config.toml
n_layer = 13
d_model = 512
n_head = 8
n_kv_head = 2
head_dim = 64
d_mlp = 2048
vocab_size = 13329
activation = "gelu"
norm = "layernorm"
norm_place = "pre"
norm_eps = 1e-05
positions = "alibi"
qk_norm = false
attn_scale = 0.125
bias = "all"
tie_embeddings = true
parallel_block = false
init = "normal"
init_std_qkv = 0.016
init_std_o = 0.016
init_std_up = 0.016
init_std_down = 0.008
optimizer = "adamw"
lr = 0.000729
lr_mult_o = 1.49
beta1 = 0.9
beta2 = 0.95
lr_head = 0.00456
warmup_steps = 469
schedule = "wsd"
decay_fraction = 0.789
decay_shape = "pow"
final_lr_fraction = 0.05
batch_tokens = [32768, 65536]
seq_len = 2048
doc_mask = true
train_tokens = 651800000
steps = 13805
dataset = "wikipedia_en"
Each number is 50 + 15 x the weight over the matrix's rms, rounded and kept within 0 to 99. Layers, rows and columns count from 0.

# q: layer 6 attention query, 512x512, rms 0.0345, rows 0-20,64-84,128-148,192-212, columns 384-447
# k: layer 6 attention key, 128x512, rms 0.0391, rows 0-20, columns 384-447
q0:55 12 55 60 03 43 06 44 72 26 18 61 36 99 51 84 94 74 39 31 82 65 29 64 70 53 22 41 56 66 96 52 53 27 13 39 16 76 64 06 66 64 72 50 38 99 34 89 34 30 30 00 66 39 59 35 96 72 40 41 94 57 00 38
q64:36 68 37 49 53 66 52 56 48 53 40 34 65 47 27 60 34 66 69 65 54 37 59 65 54 35 31 46 56 54 59 53 55 51 34 67 60 45 48 43 40 46 58 52 50 40 45 39 56 40 37 58 48 42 48 44 48 66 57 56 50 39 54 48
q128:38 42 44 59 51 66 56 33 55 56 54 43 66 47 48 49 56 67 65 40 44 44 46 67 57 52 20 43 55 65 51 78 51 45 46 69 56 52 44 45 51 54 61 60 44 50 44 43 36 37 46 28 49 47 41 36 53 65 30 38 42 57 53 44
q192:53 53 65 56 54 47 59 63 41 57 42 58 55 37 42 59 37 55 61 49 36 42 49 68 47 37 53 63 44 43 53 41 49 52 52 49 33 45 56 59 53 46 56 62 61 39 60 66 54 48 45 44 57 47 62 32 65 44 66 31 59 39 53 35
k0:69 37 37 15 61 68 53 41 78 22 59 34 50 50 45 32 42 27 78 24 71 46 37 40 50 64 80 36 52 36 61 47 73 27 66 29 31 48 36 48 46 51 41 52 73 40 35 61 48 43 39 44 44 28 55 64 39 70 26 61 32 52 40 68
q1:00 12 55 69 15 42 15 11 49 35 42 74 49 24 78 42 54 96 38 48 71 98 20 52 43 58 55 64 51 54 22 44 37 29 71 82 27 86 76 36 58 76 81 70 46 50 51 99 00 41 44 16 19 48 80 07 82 50 33 25 76 94 84 67
q65:06 73 63 51 48 54 57 49 46 29 50 50 69 69 42 38 32 53 29 55 30 20 52 58 46 75 58 42 47 49 29 52 67 68 62 64 69 62 59 24 38 50 48 40 32 54 65 44 64 66 65 43 51 75 59 64 32 39 67 47 60 45 52 73
q129:30 34 62 37 65 53 54 41 52 48 52 41 42 55 48 44 42 61 41 61 34 44 48 52 58 61 37 49 42 44 55 57 61 62 73 45 42 51 49 27 48 34 45 42 32 31 50 60 60 46 64 45 40 64 54 55 54 59 45 33 52 29 51 58
q193:38 39 89 32 55 36 50 58 56 63 42 80 43 55 69 40 54 78 53 51 33 48 60 86 67 35 50 75 38 41 59 56 63 77 52 46 53 57 37 53 80 50 29 56 63 49 05 37 54 45 71 39 40 98 55 49 46 50 40 46 67 42 58 73
k1:58 26 28 43 45 67 71 50 35 40 30 69 56 47 37 71 42 73 61 28 72 59 54 24 77 52 99 62 44 40 46 32 74 41 55 59 40 04 84 66 28 64 38 44 52 52 10 27 50 49 35 28 71 46 39 47 41 44 29 58 20 34 70 63
q2:12 69 68 69 51 40 93 46 23 95 29 83 99 79 65 77 67 27 64 64 63 05 61 50 33 37 49 43 50 37 53 56 35 60 35 65 31 84 89 99 51 44 00 04 50 51 77 00 48 42 00 21 80 50 63 40 79 65 53 46 83 33 24 72
q66:49 72 51 42 51 62 56 58 59 61 69 14 52 34 47 57 44 38 52 52 57 40 57 50 55 65 33 55 62 42 43 56 58 58 42 39 76 45 36 62 45 50 48 45 61 60 64 24 64 38 53 64 63 39 37 44 46 65 63 33 70 40 65 64
q130:36 48 48 50 53 43 45 59 51 30 56 15 66 46 43 47 42 47 41 48 69 55 59 49 22 40 56 47 68 37 43 63 43 53 45 41 55 34 20 51 60 46 60 40 26 51 57 39 67 50 34 68 50 19 51 51 21 66 50 52 51 33 54 53
q194:64 51 33 39 47 51 41 41 67 52 51 37 69 52 48 57 41 62 63 40 43 42 39 58 47 63 53 43 52 62 53 35 84 66 21 49 49 58 44 23 75 43 38 56 52 73 29 56 59 51 39 52 34 55 51 59 35 68 38 61 49 39 67 45
k2:10 43 94 97 41 06 32 43 71 41 43 78 49 68 76 70 62 65 76 63 21 65 64 75 54 40 55 36 54 37 67 67 52 42 63 35 25 62 56 36 50 74 34 25 29 62 51 40 28 73 69 22 35 38 44 07 50 43 38 30 33 70 27 45
q3:81 12 31 69 20 30 90 15 47 48 50 92 57 99 62 99 91 66 60 57 67 22 26 41 86 19 27 97 36 86 49 30 00 62 31 40 66 73 66 55 21 47 99 57 63 53 59 61 35 52 58 47 54 99 16 44 46 37 99 80 97 00 68 30
q67:36 33 26 42 50 58 53 46 56 52 51 32 47 54 37 45 45 68 48 50 48 50 51 50 55 42 49 51 46 46 54 50 53 59 39 63 56 50 59 62 39 48 71 45 31 55 55 48 48 61 41 69 55 54 45 48 34 62 38 54 59 35 33 67
q131:50 33 54 40 54 39 53 55 50 47 49 34 49 44 69 61 44 41 60 52 58 46 53 52 49 65 51 46 51 50 52 53 39 50 50 47 33 66 33 79 61 33 56 50 30 59 62 66 48 58 45 43 53 51 50 43 47 53 55 35 65 44 48 48
q195:74 35 57 40 49 55 44 76 33 48 55 66 34 45 56 58 50 66 41 42 48 57 54 85 57 48 47 74 23 58 54 42 54 83 48 51 41 49 40 53 72 66 33 48 52 52 35 56 44 45 53 46 52 61 52 57 55 52 55 33 55 34 37 53
k3:37 70 33 41 62 44 39 51 83 31 74 48 26 56 43 51 71 56 52 42 53 54 49 54 55 68 69 59 42 43 27 56 66 27 57 53 37 49 55 64 37 50 48 55 41 18 47 51 34 37 54 73 38 95 40 55 70 38 30 50 58 42 64 37
q4:13 38 46 46 23 69 83 69 22 33 31 66 59 54 69 14 43 66 14 63 53 75 30 32 00 67 70 55 61 54 13 67 48 36 99 31 21 38 74 58 79 41 41 04 68 64 92 54 45 64 13 44 63 40 31 63 74 77 37 32 73 72 36 90
q68:51 56 58 27 21 68 54 48 66 61 53 62 49 27 19 64 52 37 65 44 60 53 40 49 56 75 42 61 82 72 65 62 68 48 49 50 55 57 57 28 41 55 62 59 50 57 47 67 27 43 44 56 60 45 37 41 59 56 35 48 66 47 68 39
q132:37 53 46 51 41 38 53 31 54 55 42 67 59 69 36 63 56 72 47 48 51 63 61 50 33 33 42 53 79 47 50 65 83 38 39 70 60 35 76 40 38 62 63 53 38 45 60 56 45 39 33 51 54 21 36 67 71 64 54 48 42 38 60 63
q196:20 54 64 53 60 44 62 42 59 23 44 35 85 43 52 51 73 51 42 62 39 39 61 35 48 63 64 48 40 69 63 54 41 44 39 47 56 63 77 42 53 54 34 65 66 66 29 63 62 47 49 42 55 62 33 52 72 60 50 69 54 49 46 52
k4:56 53 60 93 25 24 70 30 16 57 00 68 38 43 58 30 70 33 60 49 62 67 33 73 29 63 59 66 47 50 52 52 30 65 70 46 39 81 82 83 13 88 74 51 49 95 68 45 01 44 48 40 54 39 56 00 64 56 73 27 66 55 53 71
q5:98 65 22 23 94 49 61 46 62 62 65 47 65 46 64 76 46 13 66 50 43 42 50 52 76 07 37 40 32 21 41 59 76 57 05 00 53 47 06 83 07 45 59 86 76 49 64 50 38 52 00 35 81 40 12 65 36 58 61 42 65 13 41 79
q69:29 54 37 65 45 35 47 46 70 44 53 50 50 36 45 62 62 34 59 57 39 72 48 14 52 44 53 29 56 32 40 46 67 54 60 57 48 43 73 24 34 46 58 34 55 41 57 48 63 82 44 56 44 56 30 74 49 47 73 56 44 73 63 38
q133:36 85 47 44 47 48 47 66 44 32 41 32 57 40 60 73 66 39 47 38 49 52 39 39 43 38 50 42 64 41 28 62 48 45 31 56 54 58 47 54 39 69 54 48 38 57 72 51 54 47 51 66 58 35 55 47 40 60 66 42 47 58 72 55
q197:49 66 28 54 45 50 32 75 52 46 75 66 38 53 40 64 43 41 68 50 46 56 40 29 43 44 54 41 41 59 71 46 47 50 38 69 22 57 63 54 55 50 51 64 24 46 66 55 64 51 45 49 77 45 44 69 46 47 47 54 52 48 61 43
k5:63 48 36 98 63 64 61 82 62 48 34 04 93 48 67 26 48 46 33 03 25 53 73 76 48 28 35 50 77 85 61 50 73 61 82 62 50 29 19 44 76 34 67 62 52 45 26 43 57 39 43 37 72 56 49 61 21 62 52 63 22 18 24 61
q6:12 76 32 30 95 64 39 66 82 44 43 33 53 01 23 28 60 42 66 52 26 07 86 91 53 36 38 31 59 15 90 17 99 39 40 20 32 34 07 42 47 39 51 78 79 65 46 80 99 75 53 37 41 20 59 66 14 60 62 61 99 42 26 37
q70:37 72 85 65 55 57 47 62 39 69 45 40 64 22 43 54 75 47 57 69 45 44 64 29 66 40 63 35 37 42 74 50 60 60 29 37 42 55 34 20 35 56 50 45 43 63 39 32 74 57 72 31 47 43 32 33 60 41 73 65 26 59 39 48
q134:45 81 44 47 60 56 61 63 47 45 51 29 28 60 37 50 39 39 69 59 55 48 64 48 51 60 35 51 46 47 45 34 51 50 44 38 38 40 49 52 51 57 36 57 63 63 65 67 58 59 37 65 42 40 53 58 51 56 59 62 64 33 53 21
q198:55 47 61 49 54 57 46 55 72 60 59 40 37 39 68 28 61 43 59 53 27 39 60 51 63 54 57 42 46 53 51 56 64 55 50 49 62 50 38 32 56 28 59 67 52 60 22 44 53 53 50 61 49 77 43 28 43 23 41 53 73 47 61 37
k6:52 43 40 23 92 44 35 62 42 59 47 39 43 51 56 29 35 55 24 93 99 36 58 76 37 31 11 45 75 63 57 54 53 55 55 52 74 31 49 63 81 23 38 54 29 19 60 62 64 23 37 20 45 53 36 99 29 57 27 57 46 76 44 59
q7:37 00 69 32 42 12 46 24 62 23 16 99 64 68 62 77 99 89 46 41 72 27 89 46 38 45 26 20 66 17 54 94 22 40 63 26 45 68 76 42 34 49 46 69 42 65 53 86 32 18 11 00 38 45 54 41 97 71 47 37 84 99 00 64
q71:74 55 37 51 34 41 54 40 45 51 41 56 48 42 40 42 46 53 43 41 47 59 45 67 47 53 42 64 57 33 54 49 57 56 40 58 57 58 68 68 39 59 55 58 57 39 48 54 33 32 29 44 50 43 41 33 62 41 52 51 42 50 47 37
q135:60 42 57 59 39 56 58 39 38 67 47 59 40 54 57 54 57 54 59 41 51 58 44 64 54 54 49 52 46 56 55 48 36 30 51 67 51 70 50 43 52 60 38 58 46 51 57 32 47 42 38 51 54 51 52 44 66 40 51 41 39 62 43 47
q199:36 41 49 78 58 36 56 45 33 47 34 41 48 43 39 58 39 56 50 43 27 55 56 50 44 58 39 50 59 46 40 47 48 31 48 58 44 47 56 42 48 41 65 43 46 40 72 60 36 45 43 63 53 28 48 42 57 46 53 33 52 47 65 45
k7:37 51 24 47 45 57 75 60 67 49 32 41 42 58 53 49 80 52 68 71 69 62 61 53 53 51 46 23 76 53 57 59 47 16 54 20 48 67 38 53 22 56 55 71 51 65 66 47 68 51 47 13 23 23 39 31 49 54 48 61 52 55 36 70
q8:99 38 69 34 27 56 72 48 57 43 51 48 10 50 43 28 69 66 70 37 42 22 96 31 85 51 71 43 49 56 91 19 54 45 50 10 52 48 53 33 54 55 44 73 23 43 73 15 47 57 56 17 71 30 22 64 38 50 51 61 70 58 05 60
q72:26 49 74 50 68 50 64 57 63 37 39 29 76 24 50 62 30 61 66 54 58 42 51 36 53 36 50 39 74 08 61 30 59 38 35 58 69 53 24 33 52 44 54 53 41 30 52 44 69 66 52 69 40 13 61 47 45 54 63 63 35 54 54 37
q136:30 65 48 58 60 48 38 61 57 24 63 31 63 43 53 60 33 52 37 65 41 63 54 32 70 20 37 50 55 29 54 47 58 46 61 40 47 13 36 38 65 37 34 39 41 40 51 77 64 66 69 66 37 24 51 52 37 59 46 65 44 59 43 59
q200:78 55 46 52 69 27 47 76 57 41 56 57 40 45 53 72 36 88 53 64 57 64 58 64 55 38 65 61 62 52 43 44 67 57 34 63 47 32 51 57 63 30 30 38 40 31 42 39 54 47 62 59 56 31 64 71 49 43 55 53 48 57 47 46
k8:69 00 27 59 35 97 42 33 65 38 61 29 36 67 77 66 13 30 53 36 46 38 47 55 43 56 64 60 36 43 52 39 45 67 56 58 29 48 31 53 69 38 66 67 67 41 48 35 79 31 40 22 37 61 50 51 47 68 59 51 63 47 28 46
q9:56 40 71 81 45 44 69 38 00 46 57 87 69 17 59 70 24 76 99 30 53 23 48 21 39 34 55 62 98 74 53 19 44 32 22 90 72 83 46 38 40 75 33 61 24 33 17 33 18 57 75 98 53 46 79 49 45 40 86 78 33 69 99 59
q73:95 31 42 52 50 54 46 71 57 35 72 45 10 48 81 26 34 39 47 56 52 73 48 62 18 32 59 68 70 57 71 31 60 45 64 32 41 62 47 64 52 46 69 44 65 54 35 64 34 56 44 67 49 43 70 45 65 26 47 51 58 39 75 45
q137:53 30 42 79 41 61 56 43 49 49 78 51 24 46 63 60 62 58 32 53 60 44 52 40 62 41 47 59 44 67 60 65 45 61 52 50 53 50 81 43 35 52 54 62 64 57 44 47 51 45 51 68 26 63 39 42 66 42 51 44 53 64 64 43
q201:69 46 50 58 42 48 67 29 36 38 65 62 35 61 35 43 49 41 54 52 57 48 66 34 56 57 44 74 58 67 34 61 16 45 65 50 61 51 58 80 39 47 56 43 55 43 61 44 33 63 39 56 45 47 66 36 79 51 45 76 47 80 53 54
k9:53 57 45 21 39 26 65 77 64 65 36 65 60 49 39 44 79 54 39 40 29 73 00 22 42 50 81 46 51 47 51 09 24 66 29 02 63 34 79 93 43 57 60 73 42 47 66 61 13 40 36 37 49 54 43 39 54 31 37 95 34 40 44 56
q10:47 44 46 52 62 54 30 76 71 51 70 14 21 27 71 23 21 43 34 58 35 17 56 43 76 53 82 27 32 22 29 29 57 30 88 47 54 16 61 37 70 15 33 34 97 45 70 85 74 22 47 59 28 47 37 67 71 31 56 49 72 91 41 80
q74:33 61 40 48 47 56 57 55 49 64 61 51 59 45 42 38 33 50 58 52 61 64 52 68 50 44 41 27 33 47 40 46 62 62 45 25 61 64 64 43 45 42 40 52 66 69 59 38 59 62 67 43 77 70 39 81 37 48 53 54 65 53 43 62
q138:31 51 44 34 60 48 47 50 49 74 42 43 40 54 38 53 56 61 49 60 58 33 57 51 41 66 19 55 37 40 59 58 55 52 58 35 55 44 67 49 40 55 21 41 58 73 40 21 51 57 63 46 77 79 41 57 54 50 34 48 50 50 66 49
q202:62 54 44 39 60 49 59 50 58 46 55 63 53 46 56 54 45 62 64 50 56 29 47 50 41 57 43 54 33 42 42 35 54 41 38 27 56 56 54 67 53 45 43 54 71 49 41 45 63 51 45 36 56 75 51 63 48 38 48 57 66 68 47 68
k10:50 46 66 63 79 03 65 55 45 12 67 38 85 47 63 63 27 41 72 59 64 27 48 43 26 52 62 46 30 18 64 58 51 55 67 41 53 80 63 16 45 55 36 58 49 40 15 42 49 51 36 51 66 76 72 38 31 22 42 59 31 61 47 46
q11:59 54 39 51 83 33 71 75 61 86 31 48 99 24 50 65 49 46 67 18 07 35 85 18 61 14 82 31 58 69 66 29 49 38 24 43 46 74 48 99 23 40 00 99 49 29 48 25 23 56 43 64 72 31 69 54 21 54 85 61 36 09 65 67
q75:51 55 69 42 54 44 47 48 46 66 32 64 28 47 80 35 60 46 26 31 82 55 30 99 36 46 37 73 39 50 53 29 74 72 70 45 51 46 54 48 57 51 47 43 76 47 33 42 61 45 64 58 71 64 50 59 47 44 48 40 30 43 61 37
q139:55 45 55 37 58 68 75 52 41 44 13 46 50 47 37 40 34 52 30 19 64 56 47 38 54 60 70 51 06 45 26 55 47 49 41 43 60 44 79 49 47 58 43 50 59 31 62 40 39 32 49 42 49 59 61 59 41 46 61 50 50 25 45 36
q203:46 57 43 50 36 62 56 43 47 60 69 47 23 45 55 58 48 39 67 43 31 30 57 65 49 62 51 45 27 47 42 35 60 62 70 28 43 49 73 54 53 53 69 46 62 21 33 43 39 47 43 59 56 65 58 64 48 61 39 51 34 47 63 55
k11:38 79 89 52 64 41 27 65 51 74 30 29 69 64 68 34 44 35 04 69 58 46 68 47 28 33 47 25 67 79 45 41 30 34 36 56 58 79 63 78 43 42 56 98 35 72 46 62 61 66 53 62 66 66 14 54 46 59 51 91 55 54 62 49
q12:54 39 79 62 41 50 20 68 68 42 40 37 19 62 66 09 60 66 36 28 60 30 22 35 61 99 86 45 36 85 46 08 50 68 93 66 52 41 99 51 72 58 55 16 65 52 44 56 39 24 28 74 19 55 24 36 82 19 99 22 58 82 59 74
q76:37 50 54 56 42 50 53 33 40 72 29 61 40 73 33 28 34 51 46 24 52 59 58 82 55 62 60 53 35 46 54 48 48 58 38 44 59 70 54 27 57 52 50 52 58 59 42 57 48 53 51 50 36 52 68 60 47 37 48 62 36 41 50 73
q140:33 31 60 56 49 41 50 45 42 69 14 68 51 63 42 32 00 60 48 40 49 51 50 49 58 38 36 38 33 45 58 36 64 46 73 26 38 29 46 37 50 48 61 27 57 40 39 69 55 44 61 38 28 34 44 57 41 54 39 33 48 58 34 50
q204:50 54 64 34 69 41 65 45 50 37 39 53 58 38 52 51 55 74 44 31 43 56 55 58 49 55 57 50 59 44 50 50 68 69 41 42 54 54 43 42 44 63 59 49 60 66 40 64 30 41 48 46 46 36 52 60 46 73 54 28 45 66 47 63
k12:22 17 89 13 41 46 59 42 38 59 42 33 41 42 44 79 35 30 46 28 90 35 40 00 29 57 65 61 07 32 52 38 38 35 65 68 30 80 78 77 14 44 43 63 63 39 61 51 63 56 10 46 32 55 80 00 78 45 68 31 45 49 46 55
q13:90 11 47 37 25 00 52 12 72 39 61 81 41 80 43 73 85 27 66 29 64 17 52 48 99 11 40 83 32 42 62 32 44 60 45 03 70 63 68 52 57 09 99 56 56 59 86 52 56 16 24 22 47 84 48 65 64 23 81 42 49 29 63 45
q77:34 38 22 53 44 56 40 34 65 44 53 54 64 55 43 45 46 62 59 39 30 46 49 62 53 49 43 41 40 42 46 30 46 41 40 54 33 61 46 70 66 52 59 48 44 35 31 50 54 42 40 42 58 64 61 63 35 48 32 49 51 44 28 57
q141:27 34 49 41 56 64 42 42 54 67 55 56 42 43 72 61 47 58 68 49 36 54 48 64 38 69 58 52 50 46 42 32 36 40 55 62 24 69 11 55 73 51 33 59 37 49 28 50 62 57 47 37 73 52 65 55 61 37 42 29 61 71 45 50
q205:44 30 52 70 56 48 48 50 29 54 46 35 41 44 66 57 33 57 63 37 44 48 53 60 37 57 54 47 42 42 49 22 55 48 44 50 31 54 44 41 56 60 44 44 59 40 46 80 31 42 54 40 54 36 34 52 56 61 44 40 50 39 39 73
k13:57 67 22 38 67 75 32 52 59 53 54 59 26 43 54 29 58 54 43 47 59 62 51 52 54 93 73 75 44 34 25 65 48 42 50 63 51 64 52 46 25 33 67 70 63 46 39 36 40 56 53 43 22 94 39 39 53 17 55 49 58 60 63 36
q14:63 68 80 91 33 70 16 68 18 43 56 58 77 36 66 78 44 51 56 29 56 69 00 30 69 62 43 47 55 99 55 48 52 24 17 78 51 70 91 54 35 89 69 51 14 82 05 36 38 33 85 48 42 68 49 42 74 49 65 46 19 50 77 24
q78:64 55 53 33 54 57 38 56 54 53 70 60 30 59 67 41 51 40 46 43 30 51 50 76 41 59 59 50 38 54 72 34 47 58 47 36 45 61 47 63 61 52 85 37 77 42 22 53 38 38 27 41 54 59 66 25 54 53 57 37 69 45 69 54
q142:54 37 70 50 65 55 35 53 50 77 52 50 42 48 51 28 59 44 53 54 49 52 32 60 59 59 52 51 55 52 52 26 46 61 44 51 57 77 34 58 65 50 73 60 49 32 39 38 47 40 50 53 55 42 64 35 62 55 36 42 52 54 51 54
q206:29 58 32 44 43 50 47 32 46 62 73 60 48 67 38 47 52 29 60 52 48 48 46 36 29 57 32 34 61 55 56 50 37 30 67 44 42 65 35 55 35 66 55 43 62 39 78 52 44 56 35 44 46 41 47 46 48 56 44 34 58 71 49 45
k14:55 48 71 32 47 44 47 79 62 69 30 47 34 48 21 51 79 72 29 38 53 69 28 22 44 63 51 55 55 45 33 60 33 59 59 46 61 46 62 58 40 43 38 52 70 54 62 55 28 63 59 71 22 30 72 24 44 42 55 73 22 56 57 78
q15:30 41 48 68 27 43 52 00 47 45 30 99 59 75 38 74 73 69 99 82 71 33 96 53 42 05 27 01 37 28 47 49 08 46 00 67 49 89 49 40 19 56 22 46 04 18 28 64 45 54 50 28 58 55 99 58 50 39 62 55 50 46 95 24
q79:52 65 61 45 42 23 50 64 53 56 65 41 64 26 50 67 62 38 63 47 58 54 62 36 33 42 26 34 51 30 59 45 48 45 52 33 56 61 71 67 53 58 34 59 53 56 37 27 52 55 65 40 68 58 26 64 58 51 67 26 51 68 48 53
q143:47 56 43 53 42 55 61 26 57 81 77 58 50 53 55 78 87 71 63 60 39 53 69 59 44 45 32 35 64 62 47 54 36 50 42 46 69 53 66 35 57 54 36 54 53 47 52 32 63 37 40 59 66 99 39 54 64 47 51 39 49 79 50 57
q207:53 61 33 77 29 35 60 55 36 61 50 51 52 49 36 69 57 48 51 34 60 67 50 42 55 48 40 45 66 24 52 48 45 24 37 65 48 62 66 61 40 46 49 56 58 65 75 39 53 55 61 58 72 61 54 68 57 48 45 49 37 67 68 54
k15:53 35 34 62 34 40 61 42 91 29 66 66 84 58 58 66 51 68 74 61 18 48 33 86 79 74 76 33 44 67 72 27 64 24 52 45 56 07 28 21 70 43 78 00 42 36 40 68 51 50 52 20 26 23 53 49 46 61 25 69 29 62 43 31
q16:70 46 69 55 60 30 74 71 38 46 36 71 57 55 62 79 07 54 82 41 60 11 07 41 69 66 30 43 33 46 14 24 70 28 06 99 57 72 83 78 50 99 10 46 68 61 30 02 43 41 45 99 46 74 69 55 62 50 49 59 40 00 68 14
q80:37 40 72 55 41 27 69 47 57 51 44 47 84 45 46 46 58 49 58 47 40 36 40 39 63 68 61 47 37 38 51 52 53 29 49 40 51 24 53 37 50 64 40 44 45 46 54 65 55 67 47 35 38 50 60 62 52 65 43 44 57 52 31 41
q144:49 43 53 47 59 45 46 54 55 35 50 41 79 55 60 54 47 55 49 67 61 41 47 48 43 49 59 45 47 41 47 47 59 73 39 23 55 27 52 41 51 47 64 36 43 58 42 58 56 59 58 59 44 33 39 49 41 61 47 55 56 48 37 57
q208:55 66 53 47 44 44 55 43 67 36 45 39 79 55 46 62 32 60 29 63 68 70 30 18 45 54 44 38 68 48 63 63 41 49 41 46 48 22 47 49 38 52 36 35 35 56 78 41 64 67 48 43 41 23 58 49 44 74 59 67 40 52 39 44
k16:57 34 90 48 50 28 45 30 46 50 67 34 51 41 29 51 25 68 51 37 36 37 63 48 55 40 54 55 15 40 62 53 30 79 52 63 46 48 39 30 45 50 51 34 45 54 60 35 38 46 51 62 54 59 57 15 60 51 67 43 50 47 47 37
q17:04 71 43 92 37 47 61 25 40 26 28 55 52 80 75 17 22 82 20 39 45 88 32 19 52 23 60 66 50 99 02 99 15 73 48 51 63 36 48 42 32 25 99 39 80 68 49 99 43 71 41 53 50 45 11 43 44 63 37 47 82 35 23 40
q81:47 77 46 39 55 47 49 54 50 50 69 29 51 66 54 44 49 35 42 58 45 54 31 59 30 40 68 39 80 54 64 49 58 55 66 57 74 51 47 36 43 43 46 43 49 58 30 64 52 70 63 63 65 56 54 44 45 47 52 59 44 30 47 64
q145:43 55 69 32 53 64 60 44 41 55 51 39 37 60 40 45 31 44 41 59 37 42 51 38 40 46 43 41 62 54 55 51 59 69 73 57 52 31 55 44 43 52 36 60 53 52 78 62 47 51 62 51 49 61 57 43 45 63 52 61 54 37 43 37
q209:71 39 45 34 56 56 58 49 60 57 72 73 33 56 64 36 58 57 72 29 49 36 53 59 71 44 70 76 48 46 62 41 82 58 55 55 68 71 52 59 87 52 53 55 55 56 09 66 45 44 48 52 61 96 62 45 44 33 37 56 56 50 67 61
k17:40 23 00 41 41 71 43 47 43 36 44 74 25 54 32 63 81 32 75 59 81 85 48 44 56 57 45 58 52 54 33 75 75 56 49 50 05 46 68 64 51 59 43 63 32 60 57 28 54 62 46 49 57 25 68 50 45 51 32 58 62 53 37 52
q18:27 66 38 81 23 75 63 33 49 05 70 58 35 52 37 35 67 99 46 48 60 79 55 27 76 55 63 77 60 99 35 11 12 70 79 91 52 43 51 46 18 69 59 47 09 30 20 75 01 79 90 78 52 38 34 20 34 49 76 51 69 32 91 41
q82:26 68 59 41 61 73 87 56 62 37 70 27 37 52 41 58 40 52 57 42 48 28 50 49 24 37 45 64 67 64 61 67 61 50 50 49 60 58 52 50 42 57 51 47 32 39 48 31 46 60 51 62 48 55 53 34 50 51 56 27 72 52 66 59
q146:41 64 55 46 45 62 34 41 68 65 54 48 35 48 27 47 59 45 52 57 54 47 45 40 51 40 32 63 61 68 40 49 61 53 60 48 38 62 74 67 51 40 54 51 42 55 60 48 33 56 60 51 52 69 40 34 50 49 68 57 45 25 76 62
q210:41 39 66 38 51 72 65 62 50 52 41 72 23 63 61 49 68 35 47 46 66 52 55 81 40 41 48 60 38 58 49 63 45 58 77 45 54 45 66 61 65 68 48 49 73 56 45 56 60 33 54 50 53 74 54 49 55 41 44 29 62 32 54 47
k18:90 46 06 52 40 61 52 47 41 25 57 60 46 53 23 65 32 43 52 44 63 85 41 00 60 51 99 88 09 59 46 23 39 77 48 63 20 24 82 57 49 45 61 35 28 14 39 45 36 55 65 53 43 25 47 94 43 70 66 69 30 58 74 40
q19:71 44 53 28 49 44 42 63 57 51 50 35 51 56 68 94 73 53 55 26 55 48 66 69 31 67 83 51 65 56 98 35 10 50 68 35 79 64 26 51 75 58 16 91 64 48 24 11 48 19 74 26 35 70 33 26 47 15 50 54 18 81 33 79
q83:74 20 22 51 43 49 30 67 36 51 40 50 17 32 75 39 46 46 39 43 72 76 42 62 22 24 41 70 53 73 59 33 44 54 56 51 44 46 67 56 63 26 55 59 68 53 37 56 29 46 45 54 55 51 59 48 48 34 49 37 58 41 73 49
q147:63 22 28 55 54 53 64 38 53 70 67 57 15 39 82 67 64 54 48 37 81 34 51 59 39 51 34 52 33 62 65 62 31 55 47 55 56 67 54 59 39 41 47 53 76 51 49 32 57 52 39 38 34 71 41 41 59 34 49 36 71 58 50 43
q211:54 69 48 71 48 48 42 51 45 41 42 57 39 30 42 58 59 37 49 55 77 57 38 45 38 54 33 69 63 68 34 48 23 40 62 37 57 45 43 62 35 61 70 49 38 40 83 61 34 47 50 49 68 22 59 49 68 38 60 36 50 60 59 40
k19:46 69 80 33 64 55 72 54 20 45 54 68 79 49 36 60 55 36 46 38 13 35 51 41 44 34 33 29 39 34 52 37 50 37 49 25 58 49 78 39 42 49 38 83 63 40 44 77 53 51 26 71 76 60 54 85 47 30 51 46 48 48 40 62
q20:83 31 65 72 49 48 26 25 51 33 55 50 18 70 62 68 25 99 41 31 58 52 63 42 68 66 61 29 37 37 20 67 79 10 42 94 66 60 46 03 50 59 60 82 42 40 26 90 51 00 60 40 45 36 58 49 99 30 22 47 51 93 24 07
q84:52 43 21 40 57 51 43 62 39 41 58 55 53 72 56 48 23 45 53 47 50 59 43 74 30 57 54 56 53 32 41 52 56 75 39 63 51 69 42 59 73 40 41 56 60 42 30 41 43 63 32 49 57 55 63 62 53 50 56 41 52 47 44 56
q148:61 24 40 42 44 56 36 48 30 59 60 47 51 48 50 64 25 33 54 37 57 36 40 58 53 39 42 51 46 47 61 49 47 53 67 63 49 67 47 57 63 46 55 59 35 51 27 36 36 55 49 52 70 49 48 64 48 65 46 48 53 56 44 58
q212:70 34 53 39 62 61 65 61 39 45 63 59 41 60 48 61 33 37 42 35 59 43 38 85 46 56 45 86 20 44 48 34 48 62 50 63 38 56 39 44 48 61 45 41 58 41 51 33 44 49 38 47 62 54 63 68 54 58 50 45 69 54 53 45
k20:39 24 47 42 08 23 48 37 65 20 43 40 54 27 46 54 54 69 61 77 56 62 52 09 70 44 95 39 43 27 40 56 59 46 51 17 52 63 78 29 08 62 46 68 61 66 70 42 61 65 67 60 36 41 69 64 59 47 06 61 29 59 45 61